Weights of a small GPT-style language model, trained from scratch on English Wikipedia: LayerNorm before each block, a variant of Muon for these matrices.
Each number is 500 + 25 x the weight over the matrix's rms, rounded and kept within 0 to 999. Layers, rows and columns count from 0. Numbers have three digits each.

# q: layer 6 attention query, 128x128, rms 0.186, rows 50-85, columns 0-63
# k: layer 6 attention key, 128x128, rms 0.179, rows 50-85, columns 0-63
# v: layer 6 attention value, 128x128, rms 0.102, rows 0-63, columns 0-63
# o: layer 6 attention output (transposed), 128x128, rms 0.377, rows 0-63, columns 0-63
q50:482458526480525503496506499519510494520479495519528476513506537479479479501493479491503488534481493487530469483472465476522482457485497495476480500486529498476476516529489511520498536526498468
k50:488511482457510478541523524508476492484533505512512497516492514502495493500486519485475490504497499506514464528545480502546474520492513520485470502506507481501485521468490507522479520486483516
q51:518474499493485493501531458503536517499506500519483486510496461522504502501497519491510505477524454497504488488470502484505509488501520509505500539500502505465503496511506487523524508469493483
k51:533512459463503491502482497492532495527482495514513505526489540507518513483505476502511503511480472516475477494522519545467445510485502486476481518490466510468472508494548505521490501517477501
q52:492505502505487521526497515496548483488482516488486520494490528517490540485499515487486493503529496511495484493536503484502522504495481495495477504507470528505468476522515522487485494480520493
k52:510483509553496470491485469497498495529497482519486495499490523504522507481533486498538506490531508489485512527497483473490494503477494507501490475534533501508495467537514500484523503478492505
q53:490492495509494522511509487485491502506521505512504489526508481534542489496482486482524508478490501510518479470488516476500474498510480490520490475537490509500509509490477488493514501465529511
k53:461521491485490508530522494517517511503508496465524517516495505500478474494466491516512500496501495499485504533475521483500499539490501503491523527537506511471498528502478532516504479506530522
q54:488500530519510495515522521457501489489505490521473520476511518525503486476529529522497508481498480526495519510490502507524499495484489530473527496459536468500465516484525510484496490478486498
k54:479516541501523479505479479516511513476516509436489547498516505507488499500523498504527473480501483499490537472483515479513512520487517502509514491494478506502480516520508529495476477485458505
q55:478488507498517505502518486522465535512519477483497515499479492504497484500538517491465472496520524481531503444457508491481490485496539464505487505505493494490518485529502492501494499502482488
k55:480537504469481505498509493500481502510466520520491461513456511506521489499483530488471480493464504508514518489516505513519494493522470525486520520493513479494498486491500498523481486487527509
q56:531509482477529522484490498501542491513500487477497442509485517486514486485516485503472517523500507504503495483494485505542527495503487510481468521497492488483501523517486527523498472485531490
k56:513514505511524483476528510505501494497512494516474567511481527513504508519516499498498492492494547488508475542502468508507472491494488492484490448502511499527502480484490499491541492500478486
q57:501502472514522501459489500505518494487505480484498517506516500511495538510485510528478498470535494513520495500498513502495483503485477531471507506483501503463505488512509479517523494512497510
k57:488475493523493494478506497506533480526505528493502524517515551519490477473520510499496492457485490492495512504514502493530505483480470515480465495535506509497511519472492513514492469495516529
q58:487507490496484481494512453501493529481471519533491497518519470511542508482505516491499530481522518513506483492493501451503519507518487511499511503514522490512508524500488469531499491519519500
k58:495518446545485489472511560505512533523476467532472505507509497476494494516513486499492474495490534479505489489494519476486449496488511521485483486518500502511453512500525480508502497469525522
q59:504495530497485485472519501489488504488498496507488500524478482505485509505489507502502503471479527523494526489536501514492498503508492500521479536519509500495465497499525499540540535515482529
k59:516485495493494507475490493516500527508506480491499533502478491461522485485473505499508541497515467490489478492524520482501534509512490507495496505534467518521468533489499485476479505480523509
q60:475522470492487535478521511485513520508517520512490500477482486478474489490519521488527506514500474468494528500504469500498518503493486486508494546477490492489519500500526461519497487523505504
k60:469483506474511546499482482491481487504513486494506531500522505503484519486480510506451515485521489501515487495509500500506497475513485522521509498442501516501507488475510505486538488513518505
q61:500489502499480518505516485486499502497459488511508494532524502533470461496486504495486486488474501496514479531495523493482459511509466513517505503461471508495518487514483486522523507489482483
k61:500500501472497528524507530476534496527524464504512497487500524489487477491470521496485516477515513494462507467496524502470490492486500509541469522505477493488479520510484515498492522498538524
q62:480521486494526535479493522498485529490473492484510493515514489545487486536526507515521506484493501500462533506507550499527514492505511490480498493526491524462478496505505488488505507499473475
k62:477517507509508503520507503511541528520504520519498505523543525485536502513477500492496481506519506495512486501522498507490503511463489515511501509514487526497472504502498479509471469530526499
q63:524473484496517487510490516508505504494498504537499539503516474489466498498491506513489527509508501499505512498526481490504509454476495521471490537466468515534511474475502479498507532458510488
k63:500479521496486480494538499505483538510476505482504490509531490508498482476536491501453475473534506489499487500519513494504489518478493498507485505503472488521522488511506493467487512526519463
v0:508526514546485484511459520512502492454503505439466509449559488520510495497522503431498493522500504506537488519474525447510501468488533466509485460540442495496513485481485480502482486504475504
o0:487460504487516506515510481472516509536490490517530483534509496507491514489482493508463527473503488505472497546500507532530489517497452537534507531459530511537458501493478489500500484489525506
v1:517435506492505514512460537480506467490516509466483529548471482441486511466484473479491515489474528503481495515475526529480533518510485502492522498453553502513498521490526465512520463462535481
o1:494492514511494535478507515496500511520500524507481488477503502497505509499504485507469536506465478470469512507517464502517533517499501497498500510491488514491460501493448496487516516551519495
v2:526464487536492511492498481504524505518521475488512523465506451535489515514487520489514459494532472520461510488484531520509505482472464515502513470485508483534489510468485467487516525493495506
o2:494523491523504499500499536484500512503506525498504529533521505460499509505511498470490538492486511470486482555496485511507473510472526484520495473488481508483503523501506524506493479478477492
v3:505470499488499512494499528527453505480526489524519535513503479495520502524497560540465516481459508495490504498509467498493491468481477507505505502491491486489487491495504509486489517521515527
o3:552548487512537480491491501469491462483513504501484481531527536470509473512512465465517491510500497479531475500483506500478509505509504505518495488502510488503519539531500515492518479479494486
v4:501484529511452513506449548510534518477442489529491498485511536481455475473535498557514504467421539509536527485496506504516518500499534498529508512486502542505519505484488470494508505503473470
o4:483473476537522493513521477543478492484507496508480507475478505514499517532467518449499501514529496470492499506493491495485493502516450493437519504506483475515512470492512490529499514512507450
v5:495536491511539477459451535516487447518513504473523530506473550519504497515516507487549498519491517512502493511486472453490510482480500538503481493435495518482507478506509517508479492461460475
o5:503528454481504503525497489516506480504487489505524511515523496531502492500497505469485518473491503473486537460484496503473476515515491522487482498474521472472489541531491506531517518530524534
v6:470495492505430499462516509575467453515512520507542521516544521532492453450460485469528500443504532559492510512535465510459485524445477528488540516532524530477475483469458530522487506517481486
o6:514512506509528480472492484503481481510470479512504485508511464490504499517527456495521534532500473480511487486449501524474469478501504523461533479451488446488535475539496534483504511467492480
v7:467489484513485517528500507508428503487504497531492503495532496486479475507511551475509466548524526463504532492517527511547537491468475467464525491507463512527517523490510474507528498498486502
o7:515493522476495484488504510488516493536504501490504490504467487491529511520513506499505544453482506560505483519545473472459485484523488528535497461504494519519499511505499496522486477511516502
v8:503458582507442482474505481500551544466531492490446532519512529541539510511501484500480459464499493563497510431511507468501544478506547496487559445492468479489485484477501482447528505515517512
o8:511513509501530489573483507545490462534485486503501443507496461506473526505486492507494496516480481450539501527474472481526470492476467493493437543480489524502535498472495502531469478479495456
v9:505464445469493529510501506482474510497528454449497541489537500482515475516517494477504477442488498507515491492535499527498485496522494532505506508547547513479482534519496591494486521501489495
o9:504526488509498474506508508504508494474488532494498488493556537520457481527472498506496499487517496529497450487467510482489453520487528503487466526487495506519533498511483508485497491500524495
v10:481524506466544518495532523496509490539497490499516483497515507480477487465502530480482483526535515529487498517483476520462457469497493503531470471530539485462533481520526546499498504488543483
o10:540521492480519465471491503521491506483502498476509521497496519477502486507512523536545527527497493480497488494484551510530506528495491478496517496481509482456483515541508480511514510505495497
v11:527522483519516473474516476485471448492473492474500485523465490501525522498488510556507458502518489492502539506482494474523439540448492507510529493551502485541526498503512521515498496539480463
o11:503464500500500492512496489478497521523501516487517538494509494494495473509492518502501511460507488528477512498513542542546553473535521510482493522495536518478497523490518471496490485483497500
v12:515499518522506486493467486515472493499480492498493502520524469527448492471551525476491518528516489485528548488556511488531507450477483492470447500470562523471519518507486481546553538528546504
o12:483480477508481502535504493455529528532517488477489475501489522523504547510471495547529511485491490492420467497521492477521510488519542515535555525532481524480479517465495536486492524495509513
v13:481470439502535498524452492456500542505520506509483524514534486491497525507522522529478502486458464518467499489509543521510542435505544465478474535517524481514486542517511485482490533486517480
o13:515487516516515522486519506525495485482501479504466480498507509474507512475485489492479499495502527505518469517507479477508491518472482504483507504475469477532504482484497498515498459535490538
v14:501489502557509524479513586511506505446527501510486511511502541571477485540494519502471435501524516513507449486493485491504493485518455469478528524493538519479452498481474511512492491513469474
o14:498492504470510475470500457534464495503487505507507497531494505484486522473525487491516537502471478487521511479514546487486523515485514507497500468464475490516526499516500509508477508497497500
v15:481508502466467504489523536519507483517510513503495527483498569516492494437507510525511477545459471493469483526535538494517485475533472454443449526505512521503445526491490491535538529462520514
o15:512483521530498489473494507489517526493495484513493466479509469504479560512512505476547531490497512484475506487505484519493484534508497464494522452503492490502511453506523495525498466535501506
v16:486465506471492530562515514503514500516536508526477519503485512485471450512536516541476491477487490511510544480509462486489532558506491482504493461459558492480481520497493473505506505443509487
o16:492508485521483503462476504499485510468504501491499518508527496512486501500474505509517547515498505503489539494513490485490500492487538499491485512492517536506457507512521509471464508518483507
v17:485520463469503522505482497485499509509500497525544496492481491519484482491523533446507496489472506472505494495467470484455519550512496571514479507487515550515487474470455511490469475492486496
o17:497484478484460490478507480497482487476514498496477502502537526512493509483507499525491473494533489507483512479493508528489493488521514493490508510515519468516515509526513531489495526491501532
v18:454489442509525497543535512472486484496546490521503554525494537448454522469486513468483489540479483532502554498514482500528501509509495466498465497527514483485499530491520544459526440515538495
o18:541517502451505512505467528481503513504504515494461490472520489504526507517504480496535497507493490514537477483521515524478534478494522500468494489490519486511447491508489475493507527516449489
v19:495530473518529457504479458547511460511424520456514510485522504525513529512523496475498490529514489517491531497482532504443567501520518488486503455516503542506522455469472516504571499442501554
o19:520482507491479515522471514466488494524500468499509483495513513506507501483502500505509522506486498477491496512504488501512451500464481486517554503477488496499535485496462461503501539553458495
v20:499484501469463520522539469509454520479468499528501522509473515477554489485500480524452476518460541500496440517475491487496519485484486468529483494486527481534528529520519490491532527536489515
o20:499522518539511468482488498527491495497508498480504480491499469511508482508521503518499533504513487493509535478513502514479538508488494521482510503526483499511497488482503475486495485469505493
v21:514489509504495469463482510500499466472472508534494480499504507511534506483450509508533450481496453508518493499501517495484524519500504524541504490510504494467489499502515518455504539520472540
o21:499512467514524513515508485470464507504507531479509485506525497507490477532512501496474484491503502499502506490481497491502469495511498513491509510504512532491523470497495531513539485504518477
v22:533529453480497495451453486497493471544503476481471496474525534518434491506498470495534533531505516449491494499530495509488519475517466483454480569498514475538511529487483498511502490513549465
o22:467468505508464524522554482491509523486471497497492492505501479523555496486503506520461473499477539537490509488503495497499493480528536486522507503519439473510473472490518509472498528496515539
v23:522499518521506485522515505504473461517537558505494531492543514470548509498524472505471529464493455521517554507457515496491490491481493492514456479442537517489488473536478467503536478471476514
o23:499529453489507514505500506476503488520527476497513513543478483508475445481483462487504504503515505502528507516516497498470516506485493491484522495454491480497488515499500508508470516527513479
v24:482519507508490445484501485497500484518474487540526530470487502486562515467463497495522492504493462493510465509486504505548471464498518517479470467526506513495494447529472489518482513469497511
o24:489502528517494521505501522481527510525504488471499480501502497515507490530476478527473473494513495532462538527506534497492495494484506516506546491487514523502505541473528523545520495493530501
v25:512516469442560521515516529467516477509517600461523521505471494446476505505471536526496524497526475452469479531480492534500470498547484541525489448507521507467519507539539514456462484491478474
o25:475517476483520466501484524516516554457508455541519509512519510500504448499490481527502458491524512493492512484495493454500486495506526501518482554501522489435509520513480484506537534524477513
v26:510513517491531443521476538545519552452485520503475456529480466520488552489520449463460438505450509527449520456499514532546492500489520479516461473498489459523478500522565496459523524483518537
o26:503518492526458530514537463475490512511488460495518496530535516515494501532499511501533516471556453472506480534509504502510507517501475489509500541533508511523512502447489514499501430493514464
v27:512490446485515488489499488501513501487503515486490478495505566489540506530464517486502515521557488474462478524464495481506519543496477495481434521485475492478483500512507532495487520501499511
o27:490491527513497516484487495499498511488498468529525513516494480495484466514512474492485502500499485522523509487512513501532497459477515500514524480533513506482509525467500515482501484470501466
v28:523504505474504518508476503448501508474468521528508532496531514528510501530488510482497511490486522485507477508467524480520494530491496508524520471486513485505523503482483517548491482520518525
o28:504497478508480500473524477526495459473505498493480500497500489477498506475520497491486523526491481509530523471547490481502515518512456490446470503496497505483515493499504471515528515500478512
v29:510518530491530499536507493482464470497509505487511458481470526461506495480495507501487469577501481517514527491497507514548484484510535502508487508498483484511549513492488509522545511470504479
o29:486484507532479509486499454515500543503504508493489524499503477507519502494487514496495518455530524514506449493548506491485502484476495493536503479506507537510523483485478461499453448508493537
v30:469498493471510476475486472532459486483490481535493500489539473493562490481492511510507532484527543554464437487523533499539514472465512487506564563505504460501480505506514527540490502479458518
o30:498506512511502518551526517479511515509495470483521471508514494509505512502491446495485474516497520497508485507491502461533495517515477491489499426515496492540527501498451518486518482542511549
v31:515493518442496491475513500500520464496501526498538465487492525519527509511490525482523503476517534477502501445454504492526499516496469501515493510504523568532511488516470490497517480525525497
o31:500472473537475489515464554496488519511508504515472522500474504504492521530484489525512482512500463477478499524532496510503532510505543496538500528512525487479512519461508503521528520477479484
v32:505538451523522499484515508490554524480503499471478491486500502496480534534515500561530483519489504493550438520506509524499457497512553490456477474453533478505512503482506528459516447484456501
o32:516494510486477537529517494531484523496514529535479509527496492517487486474501496493487510482536477490499507489481478466490512533505493488484512528500471472477501524502473503514460543510521474
v33:491525527505483454529493496471476533525496484518475477534494539525498460478463575477513508512508449468474468511470512491454492507506508530533476489508487559514462516515535503486507506525465483
o33:482505510479539522451519494493493532527494505467523517472517503467489509516495502507475471461508521488518526482530485495510497488485519510522482529493523482496508469505495503512485482490523554
v34:517468552531488475492529504505560516522476509493464507561499445518516475510450575557560486452500508504479449499478499514507475477505502490464445489556514512524475487497512446480448494554515471
o34:498518478502537516485507490491451524482475533530480501492507517467490512527490490472479468495445539485512546514514508507500522495520504528490489526452506462474473508496530544494473495468482503
v35:496486494491490525513488549463486495546520464526504459482508510487488488511529446522486470522513464484514474498494529483524509482509477507505496490516556477570530504479511531492505463482499493
o35:504510515519501483487524471522492516472526508521448550493531461484511481489486477493507520479509472510510460502520506507461519531489538431470525467494496456525480457483508517537484531546482505
v36:512470499511453521539538531477496457501473515512497530522531477516528441518533496496525519510481518513544514511504440479507483494512508480517509500537490497469503519498490483465510531485513466
o36:504525495490553491486504485474487498496484544514501515454479521509537467509503531491488495499498484516477496482525563499505483500491516532482482521473492481556512522481527487484495491516531457
v37:467502515463534481478543515522504502475497464490513486490488499504461520514481502493580504481520539468481521501485494458501494527545478474510499513480544480472468502495475518497476547510496506
o37:545501473514494510475517479488484504464502475515497458531508501488489486486526514484476525493515498503556492455499481507453478477487523489484507515527477508537528495537536496486538471480507466
v38:475469517547435486490491467541524501509507516489473526460536508521534537496510528501530479518515505443510470484465530487459523503523534504577533484470479486500495498493534491531500521508481496
o38:532487491518529460534498510501512522498479486522467503501467491472476495536505481445490516495512531499506544515479485515546501476491483474469502504529523506519509483503522507497464461525511468
v39:519513503527527521474478512478495559506487500496539503475507494512520475469515521493531489519496472495503513504495529529509482516534502461536499481516481481489483495463494552551523456516511507
o39:498487468499479493512543488507499462509513493481485520509512492485459515509537495511503533515502522511527497509487467485517513495479481493470479470469510492511519465503503485504513506508522491
v40:516508494510524460463465496481493486515484493526492513480519523528487496529469502477507508486504472472530454503509499502474499496558485453474510499535508511505516489516518509480482488555464498
o40:493479487489474548544518493489481522485499515503492502489490507499485464508502501530486468492454530479490557477488480483513493494491504528523506544478509471532470514477504507508537548491525508
v41:488492489491544541491500522515502486517497478499521509503506480557467436502482495493563559546482482504519511555519493502506511482497510535456482489520511522508506472521511494506480477534510522
o41:475530517491485532518490486488513511496511521511500496491511498504503522468520512520490476521508494476503529491510460479456480539520496475525524498499478476505491479478500500482489534513497520
v42:517496518526516510456487501506482549467518498536507501517504524489463519530500437546521523505487554447489490457502495520490502507498492499517503482472525496518545528501505495478497509536484510
o42:520530487491508500537516517503524482524471502503500497502497481530498504491501520502473520515485481480506505475506493464485505495514519487475504521525482488476488478517497482496498504482524451
v43:488511487510478493498479522498524493485515497525501510486527480496455490495477552492509517470496494484506525514543481500489504563511577512531509512535508528497477504483497465483465543508492501
o43:530498467479523523492505505517481496487478505501484469524528502493531474497508513482487486517524516507510480483505493491517463449502489516469481524460525466558488485519497496487502470477479496
v44:541492509470448494490509497511542515529473501461494435494519492508484477488506503504490468556492472541494480508522499519527517524547490462526488511485476482515489500535491465507514440513519479
o44:508544539536493517526534494498491484496537505532488509481446487460533514496515496502558505506494494483491487523502471482495499484491478484490475486473513501475474514479480505524525544525486501
v45:484535497495467505471487486502519491541454509489491544484513562476482502491445466526482516569504494472517456490518487487491464498451501480511479508493470508512570506491478532528498524479536503
o45:492519507509495525492514473532507520485515501503512491483518473531499463506497491512523498482529508523478521503465499493515485475475518506471539476545528499476487489513557463489485478505492485
v46:495477499513507519470512536500521465494522518474476509493504518510492532489453494477531491468510473489483495494495468485511507531449506466514510503518480521464539503501534458492476520557546483
o46:534509533509496463511474506500461497531474494525550532521507512488512462505522525491501518554502518506502497516503546536477515491498491532526487496505500478485459502518517517491478467458457494
v47:521469497477469499510501488440478507492433507534468523461451452490527503494517530485514448489551513475516481492534502486555502504518480496540488497469489509504474510492524499533520507496482506
o47:502498486520494478507498530507445504512572511479530490516476505475522482512545502477498517520477542487473495498502517514514524490519512481505467473538513514551493513477502484504502511497513506
v48:541499505530441515473486460463540479488471493511513512478507486491525523516497478481480483508476469508499466465509528495520502490522459523518500541500470541492498524479475482558525508488447507
o48:471467509481522500503511510499510499501534517484475504494491482505496488498491517492494498461491497452492531522467507483536502500507482505497486478512550503505521491501488501496520472515506458
v49:516514520533476483503528525483478486492462507558490463513486499486504508517536482477514476472499489495531537498473528499561497501520448473526528470478482468530500510511426534512553528471492529
o49:491501507513498483505512471483494486490515481466491485478454472474475513513525509480503501513475504521526500520552477514453486500518486513474485462499486533473522490506525480546499500518523476
v50:480516507526510440487468471459520501523442530501523507460479483479504506424494513517461511512489500513475517486506480528495541572485505508465555507498527553488542483470485551526530506489472539
o50:492466511557463520495504480496481543497478482444493487524535516506448494489505491491515508508538514522517527505468487513524450449481486514502470482516527521509529520492497505478473488480502497
v51:509476546530507528536474507498475487503480475531546458472495530525507513514475522484497514515465479517503493463497508512483519520489502497464502497483480408536499487475481523494490518460524501
o51:531525489506449486473486531455482498520511507508465517487486493506481523500546479501502505511486486486470516509519481501495449500493473489531486517526483515536498495538523521525529520516503517
v52:509492517521506485522500497489503534471489515543465525479502463492497488475513547457517506506496456545510513477487460501516523499445487536515501490507469516545453504529487506452531499488507478
o52:481505510496489490474490516500494486529519515435509489491490520511482502503519477543500501472521541481473506534496499526496485489499518520528498542457528498467511511485529515466481476490495524
v53:493495533483516487534500483506541482493547528531497503440499495478498544494456483501476519534525527513513453505445522494525509504477474520498507525523481510458489490502474509468457538503536488
o53:471479508485543504459498520572481502492492491503488511526492514515488488518476477470479477489490469485513522523526490518523519478506482514505501501503501527504492508533506505508509467486480511
v54:422537532502515463481521510511500477477497526469423493542538499483493526496512483479527517479538496486543520488515515546493509495522495489529426462549521480492496517523532485459466493496497474
o54:524510489469500526529468514477506541538462510503503500521470504489542516533449513522485465520474517511482508502507495467493525501490551470475511518463491493502499493475471501512504523529487493
v55:493510494463495526525505473499508480520522507520507545491510457516479501545526444477504493488513489515517486492496514535476441512501561537514509493477509527517498507486469484503499521463499528
o55:478514505494503515479513495469519507490482502459468485491509504505502531485519515517481500496528488490481513485481512478514516517504476490469498507523503497501529467515513491509503498519507514
v56:509527477461511487470491492476488503527540455512486499503450504522509519512544540538522499498548551516520520537461507509496440487482475499504504508520479440512452497518502485491555480537467470
o56:476471506487498506509504510548488491477509509463506467520502512496544478496502495490503499494459468480504473473506459489504532498517499521497485511484513532508491527510524511501493485467549513
v57:473491506468494485490527502460534519471507531495451519528489545504485546551493494502458494517460520490484492538547516533534482527464504554507491477485518485503551455510516510504514454485480486
o57:521482499518491474541445496515466480508522505513519504498503504479527454507535488479496514496521467469514506493511493513470489483498502474504493523537508474455495501492495499474484498490514479
v58:489498515555453542475508544479551494535524484506518488533496490495483483509489514506490511535501478505484510519496467490509481491481493488521473506509520503521517484476540479473460525493504496
o58:459538511480520497511494466521512515516468497475481510477515504466494506525478496508515504498498500489490511483474512532483488509478494544504488480492504508480482518502528497509501457476520478
v59:508498457515459534501529471498481510540490522525508470526473521505474462498476448463521447508524497477482489481526494532512515530458515492518474488492545464524490493487487504527508512499532513
o59:484494529517467499502490489506505533480488514488494519503535493508485519510492498537491536493503467506485508479495520468505487494510501499478506506502488515525507493477485507505496502487495517
v60:499457478525528535519510518475533505450512509499456550503464490493437560480489503487524503530478497509514498433475488495494493501506529506492476476509494478494473554516548463523542474470503526
o60:509521534492482501489471480499492498529476513503463464515510522530499492464523493510473543500515518477492499494548506494498524472496508480491507527501496521512496459494464497518509498505518480
v61:508460516499422552493489487514521516510528516485552562521516526541493480477452505479507502486452486522509488510513501547484474467502476494473480516475547497518530474460479456476467477520532470
o61:493525502517525513533498496495527487497473520512493503483488508516521546505507480539495477505481484484474540510494494454505510504492523519514509509510455499456503502484503528505538529479493510
v62:555465501494543482464498485514514512469505566521529526517499533470508506492501478494496510471467478494500530522503492487525479510480474524540536529525496532492501500500477465473502482493470494
o62:497534496534509491493481498494505445502520479514507477486465510529508503472529473495517498517495510507506487499507543508448510504520507481471518481500475513457528497497493500530536530488501493
v63:448500521537516483515491475485498467504520518487487494545533467491554496495523483501497491520492433532462535558519501533520544495521480512510471501478514537521512496474438515499516530527474467
o63:514510488484523514532479486471487486490510507495477505456506496514494477519507510473514514481484488450511504492512466490517471484514500520481489494473523494501543522494481521497451479519482534
q64:524505496513524531516506490436508553540473454545573490487482500526474465475523525499509461463492532474495484471449484506505509467526449449517497499443454513485560463486445538510570483515484500
k64:484496583524545499510525497511494500550510499533496530471541502476456468536432507520533478509510518513502523531524436488496473520504526501489460503481509441494481524548488482480548564497508520
q65:551518443436509547494485476525480480558538435514489533507496466510455502493480431508489481469486463513540578580535525517457548449502496519531501498445477482492538502478546532478499472502476555
k65:502522462499533528511478516547465528485521512555459442486458547511505501455487502485513523482520491495535564508476475478484543454494475565457459540474521530445450491504501535501490481470494592
q66:462535494487503552546472466501494529491496514494522496502449458593538454509522495492495527492489537477455519512485482503468516502502477548512504527539479500466465496518567482510506486538515494
k66:486519469528472541465527487483537461493511494509522510509467520533503441505461487506518498497452524494454528505501527482440539493520467410506544537494511503464482475524507517431482524524507536
q67:510476473458505509487532500500540481508537498558485486512482480505557511511450501485546498483482490453472490486507524572473537501529502493516502518540543498496491465526502550432480538533477553
k67:532508467497517543459506507510503481463506488453458501507525486479539503470543517505473475514506483522541531500497507480438510515552548529456516521470481490490501514482476520497482495507449486
q68:584557505487487569537485486500489506515540530505476487532501484468548504511467443476511488493465487519480497541542490442462437514511455526504518489571525477492549451534477462499526534519489491
k68:550501456559526511522530525471528482458520545484461513474481519500515478513508523447503465471476526499469520538486490481475533496499476477529500519497534513474525470436464503493473474527501503
q69:436434520528523500475481502486544483554472438554471504571508498473449455517496496539498501519509482533495421504517550521540473485529494471495524587484474533467536474470443510467527466451504527
k69:479499521448491487498442535509547465481437489493506515544523476563484500499498519504517448546513418496460478548498536526480480510522530560523491525421495472448584518542485510425519509510493438
q70:560513539502426506518442534492484509470488434568506498519480545518521443493431520605501497558550525437546537504423519464501521478459500507464518438497503493515457470503502554515500456541498470
k70:523555506503484537477503517505470563544512461491508520493482492507484498526466525537469460559501540479555480487482468521441449484470525481473532468529567494465491571501448434472502486527459513
q71:480468484499543502559505513486504469438483477525505497460487496487450520516472473478528486509513508458511511494506513526523477502480455496472497478494573506517467511473493512450473480532490522
k71:518518506485512533516528466528552562490493489515473471493531519503486477481513471464479501500526454437499494506538519518572502502549503536445518454480538498510500529476466503501490484521453480
q72:521440508478480471503499486505489507514513450500474559436489486464538569469494491457500509501466528504542530487505557490520517460558522501468529497515557484498490475503517534511486515521539504
k72:472504435547528483457441475480483507490537463532511521518481569517543556491539519477484463482536510481501540488527527478484537487499531527505522500500487508483503503461475430518466546520509462
q73:536528544527477483475528511460471504478495538551473510494557511462525521482467450497459535530458498464482454539504479490515456484494508465521504493494496525524505510496537441503552474514480504
k73:534465491506545495509496501503513508535485462499488474506551483475443527481551519498470551460475537515510481485475495448517523465487499545529532457494495464473472458489546440466501523496474571
q74:504504483526488492516558459522492507444502483509456507532532535492489532464517455484426503525522481516484484484507456464460452485490452495552525521493470505486483488518458543455520519457470537
k74:496500522532518524491512496550495477516516501508464479471550509530479491486532493470486520501518485482485497523458510474545486492516527541509501498479468479512483491485523480504504514495471505
q75:498522481475479479511480532517529534502457512494498493520489509517459524518462473505529456511471494472511504557523522505484515482506475496513506501539496544553478492508461501533546432543508483
k75:562509478512462553547441552491515512500536506499471481494478484439504497467470507498488503507530560518467457514496525540500499510502506530486507502497543486488438498533504529489528489541481473
q76:500506459504510482486525486518485500441497512486485516527504502453458472507502471507464507528481463514556517496492478547539519503498477531478461520487437506575504522510477487512452524490608466
k76:469450481477505518478491496533492500509481543451459504511495498529506473459476511535453492554490508464486534491452541501557456470523519514526561512491510487528453514466463552542485512544522490
q77:545480488525525507472534504530527517440482512502532477552475487487487516520550451499497493543479480472511543487487539541523514518526497481513502498479525556482499530503511505429477503489476502
k77:502438509495482528464519528511497528483522461479518483497604462502473485498475506493476493473514507438531521521499475506535478456464497511488521508520517515482473524521493530502463475490432477
q78:511458486533511480493510560479486454488461522494508489489518464523508545482491519510501494525431483466536502449488518514582514482473475496538435459502402520499506530502549467511514549472505461
k78:486472507499475503493473490525542494561526521495483508502508498504511453459525472523490506473449529497530497526526472492511489540474488484503515468528452496554493539471508522523485496504506502
q79:510485481531431503510493547463462477560534477525455486515551493501479507474473489479510507535521523529552487511513529446482491490525542484493478466524478505515557480500539565551480439476515525
k79:488473487513493519538473493510499500499524529481518442539473531508510535458502498523505471518547561536513506516520544463471491494491514509503482452564475496517535508492510485514447482471480524
q80:502444506522506447538523492462452509520474489557539531522477484541475480555523476468533501543463535573534489519505449475506472569504506559547543458490489540497520464503526498537471548555472490
k80:484481526492488456543499554530533516411527502495545510491501474468501523491491502523436528498518543533441516513528471518438482504516504463446510474482450519502527552477516510509457469551522503
q81:514463496466530499492515516473491508532538497520491476511496534509469482490478503495460532519527497490494490486528493541460505511540486497537548554472525494526458528476537512519503471515503470
k81:502487483480532492472529522490499506501553497520479513521539494464470483487474500510488537474493471493515489529460537479471535498520463574489521480518526496538494495468483440543495505474481509
q82:491479489540548485492508483515489486547457522513487514451469462456534513551510555507479521460482465505499483470558507498488531458507492512464460519525467534543531510505532515499545485482523478
k82:504435471489503527480521525462572473472483487456479509502530521473486506486500490523542482470451516479465505534531466436510492531498492558520503561489467555498476491500502494515504504513494502
q83:516567495501465495500505509468521476505494471514503483561453503489492521558455455474483556524441491532451503553530492456539490473508525493483504529538466539483520487519562508525461556528521507
k83:558541499537444554526496511494518428424474541524480453515454452447470470515516506510477526504484488538524520509502473534474523462432452501475525517466487533434563489514497550540493521515508523
q84:510567470502468525520484494509508460463507537475461478531487523462464525520501508552524524479493457499448409572480561519443528501465474504516534543565490430471444577498489542491536478514441497
k84:515545430484478494494484516528466478496478561537473462521540512512496517456552498528546537492513469478504472509534497475520456492500515516491483461497489454478413454450512498422583493538495543
q85:494512500486524457515499540513512467523435513482555493508521503471540528534453524471518456415469499515476524492520490507516525514510499500448533521455512499487459526516505499511568464491470496
k85:486453497492486515523497499489560499520505489515475516485570512429462514478527542485510470454470509476525455516531541532494492504474486497459496473496483483494498536597493538511578543498509488